{"n_layer": 8, "n_head": 4, "head_dim": 32, "vocab_size": 8192, "activation": "swiglu", "norm_eps": 1e-06, "qk_norm": false, "bias": "none", "extras": ["capped logits"], "beta1": 0.95, "beta2": 0.99, "weight_decay": 0.11, "decay_fraction": 0.675, "steps": 3511}
Each number is 500 + 40 x the weight over its row's rms, rounded and kept within 0 to 999. Layers, rows and columns count from 0. Numbers have three digits each. The size before them is the row's rms in percent of the matrix's.

# layer 3 MLP gate, 512x192, rms 0.163, rows 152-195, columns 144-191
096:545541439446532516548549482472510514492503566507500478537436491505478472443526517465442515462485517487457511510540483481503444461559517466423485
091:465504537511550520498441566547422468540511490485542506549472542559514545495513445495445520490479434484519545474453456531430521527525547434501455
102:500562504481577462474498446498512471414450455544532426483475537464580435419512470453498521454524465552447451567534475474482495495515438496522463
095:535512407427542563545526460483493525451478506490517526478489612501503521506448468523567537509472425497562515473556449548454561520486509455514548
101:524558555469468428543466554480490491485518467519448569539521506432528512543515489548563506471481486447498519487591463477485495494487499468494480
104:415554454500457515495550536456504467573502508477592575550557470484495517508529567439501445528500503490543473478520511498523531416515444458454473
092:565543459520544477445518556514501514549517533473542476473560503568491493426425481513526532501510577511456466472577484485523529591531500478486449
099:483485493417443435473521571494507513480500446531444385491454553516518518499532472484497563467505553473503563427525446530516481506468478473430600
108:510465541478470492545480440558444513447510484432500501506483465529536586517476565525539455423523407531477529515548515519478518532477489542469514
102:519487546480452547573480450515523494502415487421460554426518511506566419545537515481402457494466508455505505546500523468478494522526516539446564
108:517503534551523497544505454444518435500499499520517472556430481568556506501547487520536612507528487448506469483541568620494522520527507537510506
104:546504455490509545505581526503515492463483513468489466512556522497609428540500557525505548491471427486488466479501475520465526589473592481453557
093:565509539485489511478545439552529484483448470490499443538553489444550474467415463482483507490513485524508514501499458505441467510510481541470468
103:492540530509540479481462503500564432496466539493507515428537457565426483505551564502497470521497493491514574481463489524449428557512529491492440
108:482566450598509566571604519434546601465486511449517502518468497533581529511600488540465490478478541493494478512573427471504529446508503477493476
095:477559490504569462488550489475486526493454548543483459468419581545577450470518514544534503432515498443513523489557505558498522529534455515424510
100:432560509482494552477429556557494504527466536499484488440502526570552502522456503480468467457483493537440478497516504515472516507534496503489514
098:541477510512466514429406491482482495540501451418552464544515532522445570476512445495527447509537544446428522536564491521497571492553497461480460
088:491550565552544544493508502485447462504463564500519498458481535546565508509508486460532522447511465485482552543472518516449531542439514538554471
092:491451453493493489423561542500526536540448413441499458518450480491469558480558503531527559488472511488495541437552523531453508486527492444462466
095:559529532438503527510530544509471496496510424503517564540476517497563515544537473444510516574526444512474511513482473474502634527532549505549504
103:571412443524514501532496514505491565490510517478539514478427507536492456437515520514480565439582569528526489508505464490419486558528503449466426
096:572550463490551508451511514506569499509473476508551499599511507525567525459481471463475534536493477510500499452489497533493475487456556557493469
096:498503542446444502563532496459494468494485513499415447456513552496505519431486481511519564459508508533520472466537473470489473486492507486516519
097:427525503490551514453427395544478530486482434462458583466453475479407464548465445505489543474513523540503466482517557521471531445511473451522483
098:495515548446515571495517513512527522499527470460533396471511505477486539428501558485509541438541513583540468485500507460463482544458489537502459
102:502530503514465510479489485456426515556599512559478532500419444486484479490504449469510509502549519428404504562517482533471486529495507494489502
099:477484527495446507488566537473507523507452435477545537533494548551477446498519432459530530455461438526492513469470493477507559495539460490490546
095:534490415498511468517462478525496472489510529554536518494513541528495488587436570435501484456522525565507497446513541569427578496455500623536495
099:477532537439550494450527618505507496467528564550519483516497481451528505499545404463503532450580493506430511471458542482485544552489500506489364
097:495497482399574475420513489508406495515466569454434474519492493510510509484500446498513601549404482548482546515532495533488496476474441512470466
103:526515508535521479494487458564455431463483497514598508459510414452450417542468510493419506501495541511449543524606493464434500480482526563535507
101:512549486468565489415500492524525566506501577594562520474510535549531493523495472529429499564457555492472476417487526515482503473478478536478533
112:550492560474523469580566489468458458525554431558471519502534514535560435436515583548550521476517450472513551531470564544466484506546520516446538
100:450513550524456417458471482500534595452481487433476492504466537508455477459525537480478524507495515436559438527476582499458457530491531495421438
110:476620451490571521470489468522513519501523516477498472472472495493471486533498526508498566448478399482476422462490580560510509410561451459491591
088:480485505518516502451460501477575444523518471404484485470499449479507523505479486531526497467476447491512472557547463540521559501459485425508492
098:514463550524489474537502570486421486563584462509512483484493498516427527523513543511483462547514468571486492476525430565444487576519505508531460
109:483505471523502528472496448511512525512466519523549460562477474542448567440517510481589529490469432478482439477522440550493440511401510512454413
092:511492446458492497496550522498557491480545541514494437461530499485450446468354469547474483487502474496499457593519470560568482513553547432423463
113:516525492514483522504467531455483565442504550501504485443448490534462565483549467431440508483487552471502537545547490507497516486476463448518459
093:460555540528448464492529433511432523423480483495474463536504502520493511470529525504505514435512447422495477480520492498566599511514506487448495
110:489425532506430534514550448490491480486479554551548528553440441522498491457534442473496524455427561447448523559489457474483539448476523474534498
085:559534534438551545483506563501548489529519496477488554469484497425556531556481474489475506522447437452527571529522504526473514521498495517514517
# layer 3 MLP up, 512x192, rms 0.161, rows 152-195, columns 144-191
093:521534507440515508489466536506551503469578499526550443545529521531477490556528530523412515485468496524585510469517533497531449503420438582539475
090:507498430500490594491480513488482625557526431522471530533497526599475507429454480504461496499465563508504508569494456561534574484514502515538452
098:404443461436467531508508515491528574526524535498496502518507493473530512463572496475516538556543471493504466490430417559493525453458480448490485
102:519431520596456525469544459513498498597428505529508532507513421518456564549517466540461418488493546501495520450475526538476431488475448519474430
094:482492439488412463497525507449490523476536470566533492535559503490510485478458467424520538479476468439462559513510404489512484519521548460430538
107:534536487538508514477555554453516529533540458420526450430524488530510525550527467578491536461483540546562482519472507474511524449525478486483513
104:471575550519516504518516524462520483509498420438509484511516506477552497484529524482461529477447514509479501573477546462491563599493424446517509
095:534485519496495507462469522533471524551461495540469529491535558483476503542500570472551490472495536528501535473480536512433492517448479573518553
099:523499527420489493504534480535461419508499480459557526549446533471491523505486589473581476499531427476529462520499540473495501472459511438524444
099:448463471431486474489510504418508488491536513503567511525462507536413407493448445526491481550414443485472485569488480462495519514542456439514537
112:509566471548491510445455560491525465459545514587488470527470450443567525542538562464473498465496498489491543528529467499515513574519535541442458
097:491489531501511557514426556593470493476550516499538504497533443509466453436495435484453509480482520487522489480434491486515480506532479484508547
096:444463509477457497428478538480508463457484440497522509487434513434448544460527494556504464513534469517494428426528481521451488468538541548560487
101:518470468503538368522457482457534472493541422426538507504487521462468490538443533605432435463482539529497499530513487459496470452506530552500468
102:440555490515511508606493579526593468458520520503436472492508495500553484554531421423464540446498538501458464541504484436520429595474500472551439
097:549581458471574495487471497505536520489486489505489572523493466477498421481468519467466420502420502508508536549499616460523453463528455550525529
092:520483489478484487465469470536488517438489474474564561561513491496490454471408460518481587470461514491496481502515529562464526480491510526559555
101:478489565461493497484462433553508442487496473508492493507535439537474557477556581516586511519471586556526508500476474530479487575540536450469511
088:525463479499509541447522470514505530419557512484481525536518543569559616491533538452506492586543427495451540456484427482464521464575477514584496
092:482540478513496519538419448530600458451496529491567462505492471500483463554462579486477484472509473471594502457502483492451503411452462578555555
097:528513535473469453561463475559611484552594543449546496487505480493505478506508500533487521513484481536463500551571528444434505450493528491480521
095:445540577389521508528497489518504563554485489521517496387534554480479470454534504486480471445457569513533541528468517448441529552507513434565481
094:474481555500433504543546469463478557475490547516463506497515462491517545488524520545417568578512577561518446505542501491526497496424446585510507
088:483479528440546479564515425492485453542397502475489464561503559510546537495482453480510503454447525540533504545491487493394553581488560514513452
105:438530573496457519489450420545532547499444525386595502515563486510499481456513485561362463503620526484468569515542540479503543555544478515499497
095:516461443489544518600511458506423526464530469484499488565452514450447496490483552510498473455497471467513519496472534470455444446527508417506443
108:508509544537481474462485526513489502488457564439489515491512498582491462551496495606515539503558588495483539546451512554456510541437488493505529
102:515501500498529497478437497532557489521469454509490509572525524486492545501478552461522465493560502502490513441475473517494443504545426534526454
098:586483465529509524481494457529550538449483477480520532547469476497498541499537483489535506481446513435473531408515512530483624491493480493477461
093:489580439490488564555505427516487449490525510474504465567510525583564494594505486515544480508478517576476504442468538504437474495535467493544514
101:463503536517451471485492496517427457497582512472553433437515514549516552571500542504495494474501459464418511472484513563507544586506505474576550
097:549492469521547530486486458508525446465409548494512509555507513464527502456587563552484552504523518483469499470516551481459469552533554513576401
103:454543467513471554544493508503520473529430502453543464538511470476450470507491529562416488534464482457462414600483492478465524459479369512533543
100:473455526481482540493395486512586535464504484536483447477498492465546480540482483483469509536491484529523560461528566489516521534456454485441491
103:489508519536427499430421555408502530520517551468478473545541534494454471515502460460449540506491558495479517526487524504457458436520457491452512
109:534520474468484558517492495464460477492578447557474603502570555558511522510540482491532479536482563533559496594504488476541466455498590538479489
088:458532513565505594523515455541516451492460554345500578501546472456504492466470550449502528436453479549505513557607501538509511551526462490552473
095:504543502501516494602536603571472448419536520436528513512477501497535493496581512446473434444587552498483520489589450495532494505571529489539466
119:488488519535495511513476512519466505515500488496520488518504500559545479368486491492523512511528429514448462511506501542501483477627483385518509
102:507531476506565471428495488530480500541427570482528482514524533499557511454497457450515534526509463501541578528559506500464494496457555507485510
110:492482527503494467501542512596576555534476477522498478469441480485520498557525519517462484572550485486494414450540524515571432561468473532522520
097:492532515511471503518496552501548522500512468443484519609464502476484537440535491488488525594486411581577470469430503521520497524538536524438480
102:538508520501594556485509538468498467503528562485494566513532526459462458529409482510528478516557464483470445449445518534450508491446490513520539
096:559552510503525522512504494493464464444504453533540488502519582419512529551560446513476498564479438491462535509483425535517486516512515529522468
# layer 3 MLP down (transposed), 512x192, rms 0.155, rows 152-195, columns 144-191
098:501547527481495522497532547473478495487587514561610428483470498444462506479433494415495480496528540482490557495516544513482529444552443453443477
091:478513467503537494473432520464494467532404511486418524489472485548526474536508537477554522488567553472500518532528474512457500517519496552447460
104:499429504443468526489481544448508466444506438489467558462431512494471535489518447527438542499492530612430487479450514535505473516479476547486560
104:443489419559523480439506467476430482518444485479522535554414522503466535428468442548461466530548492518445528486454444551499459515466521469409489
098:530459439451492513499445454535518544539527501572457480496497464490496473496506471526450477476501575496430454526515492497579472507491446531550484
100:531479464502470539447417506501505473495483570529442500483505463445474490520428483481562557478547534452488531531517522526474482523477464500501428
103:504538440578479531517530598554442474508538506503475427541568515456479531484546566490492498443451532478466458467504539459440477510483539481417519
089:524527467496488494495503473459545522572514446521507429557494533522452521509490489470495546525511557509481547490535482508521425530532435483493467
102:463503518414499552500522605515449542471505514524503511501494445488484451480462486518550494536520461544484471509461452461409460531506508485478494
101:463407513489549499530468509522532487493392474560593497496550476499487517502503482542527434548466473532469494534557546494473525484459460472429470
114:415560488471493554526464612513524482495508566492594505463467559477532515549468546486470508454517468480523442458458496481479511491451479527506523
102:544488590493455505519473553476465475467514551454449456487543527518585508528470496512512600492484453459592492447502500519516579535569456518446487
098:485473500469504510502471415427520534535569543465453449422463531503542477480499581492511505507583466587542490579467497498513477554520512533534533
105:557539509499519506455495509560472455558438506463496514515472458498545501476458461559528505633475523539535560450473515518537516443583517516549434
105:491522532516450512507490456536568496504519570489534517510409495504430447504497453474491500504442517537596520494551488513477524516470526523496492
098:512505476465515477504524502515480475505483486491490509487457476435514497545543499528467583471519484528557461483492505497538525469560490511670473
095:498525486489489504528503478522540486460518473575477587406481544502487435507510471424476511462536445496552480453511425499478533507561511517530530
099:489510452538490531451496494537533541529520529504511493591453501452496440543471535502471505536460438492550473486460491512454508446437485502434432
091:554541476518513488499575471538560509452537460512486637450461467520500475461446548492502493494485483478523494549453531514571532467450504532610513
096:486489453478494465455517471488432502454440438497511518464548459532550508484492429540477464553470452491523534510526467413479514552488547436437499
098:508482496442529500453528573481518460481477464500509538480496540476466500545523518459513474478445470543508502587542477437530531498497565562609446
102:515451442489548427524506545486555516477526559608482472519537535409491478483527463496446468505521490513523491502542516495559433449542505535489501
098:513414534503500503456452496560602482510528520431523451465528469566469470485461464477492536468438490473510528445520521448507452535440526500409504
096:518454424506478563453549547525477522518476517516477495546568435444495495482410579462490460534521462468477498426489482552526553499515431511496499
110:474497524507478502488515484525480522510495510533490554435494458507518489478467546470477500522486452528491440539417516503467546476526473479456476
096:477480449567498534460543464495542489562485523571548508476526462427456520529529449471493454548513506507515551549548346445491536501508467461490494
110:450548468538521512470533482482466499470549456582483474525497479546521477482542440505556561469527531496441430494419544425516507473446506473473550
105:544430492527508463565542420490478493494531552535506477481496446393553525565455518515438448515513513528503555491491492453480448455514499531545481
096:508414496477495479454450463506498534538479572480484530435494498498500502533418451464447530510437455527538513460500445368439494528477514403546578
099:513507522451467524489494558532472515491504520473460521478501542563569472529473573558484462500453444477498500483493451508574477456524523481385525
101:522494501521464521492477481528473451522478542490465482487519504480531554458532536538466480546525382491516459437478578528569522463491467467515508
102:511438549451519544544484512513516495462576525501442496482464527498476564548450504437512546452530503472564474464455489487497514443516532477499486
102:476451435519547429473501560480477500444433554529576501533445551474555465537469481522409422497455529514564481431517482513442540441507485508517471
100:503539496470452501459489512545513476498474543436473458466495515510461520498499449457498462550472569517519504469549491391513504574457467508596496
098:508436523489552514498487550490575489468469524561488434482477525532392497534516510465488432581487516515511446431443516476501495499524495461582487
111:591506497433480468515570527520513495556535456520489492585558501497506554536493567527550576492469491527470554481500427511527448486540474475556456
088:512492444495464453509544484494512506519485516536436507502491374463440522537483498465533438516529526484557534456509469510466513529513459484486430
097:482499512532496454550594470560505423568493510510477442469608544505518490482547505558505592495476504467492511459555459485468556517491447468415561
112:512481495479452451477448454562431523468525512545497506433534465515529544500526562478534521481502436471547525581468538542538535487463517444487446
101:510535409525476515520456527479456543483438572526469495452495446516460459498610536527481522482415510520470475485475517620553480452468513491474456
114:449559502499504549399556548519455475531407492442494441495518492530549474469481432522484553495485532550547474439525536445496478534512501534629454
094:497522535447538487538525523502507514542505528466515570495509483533500524473484518528513490502465586476551449442519460489514521506524478478532428
102:488506531514463469446481477538486537586532539548459461523481447543463469488565498500501491411514471520522490434464526579484550533588457556409502
091:521493465484518453513560580521542476499544413422537567490454466461480540441492536472496547553491477526505463507480495492491467532435499451604481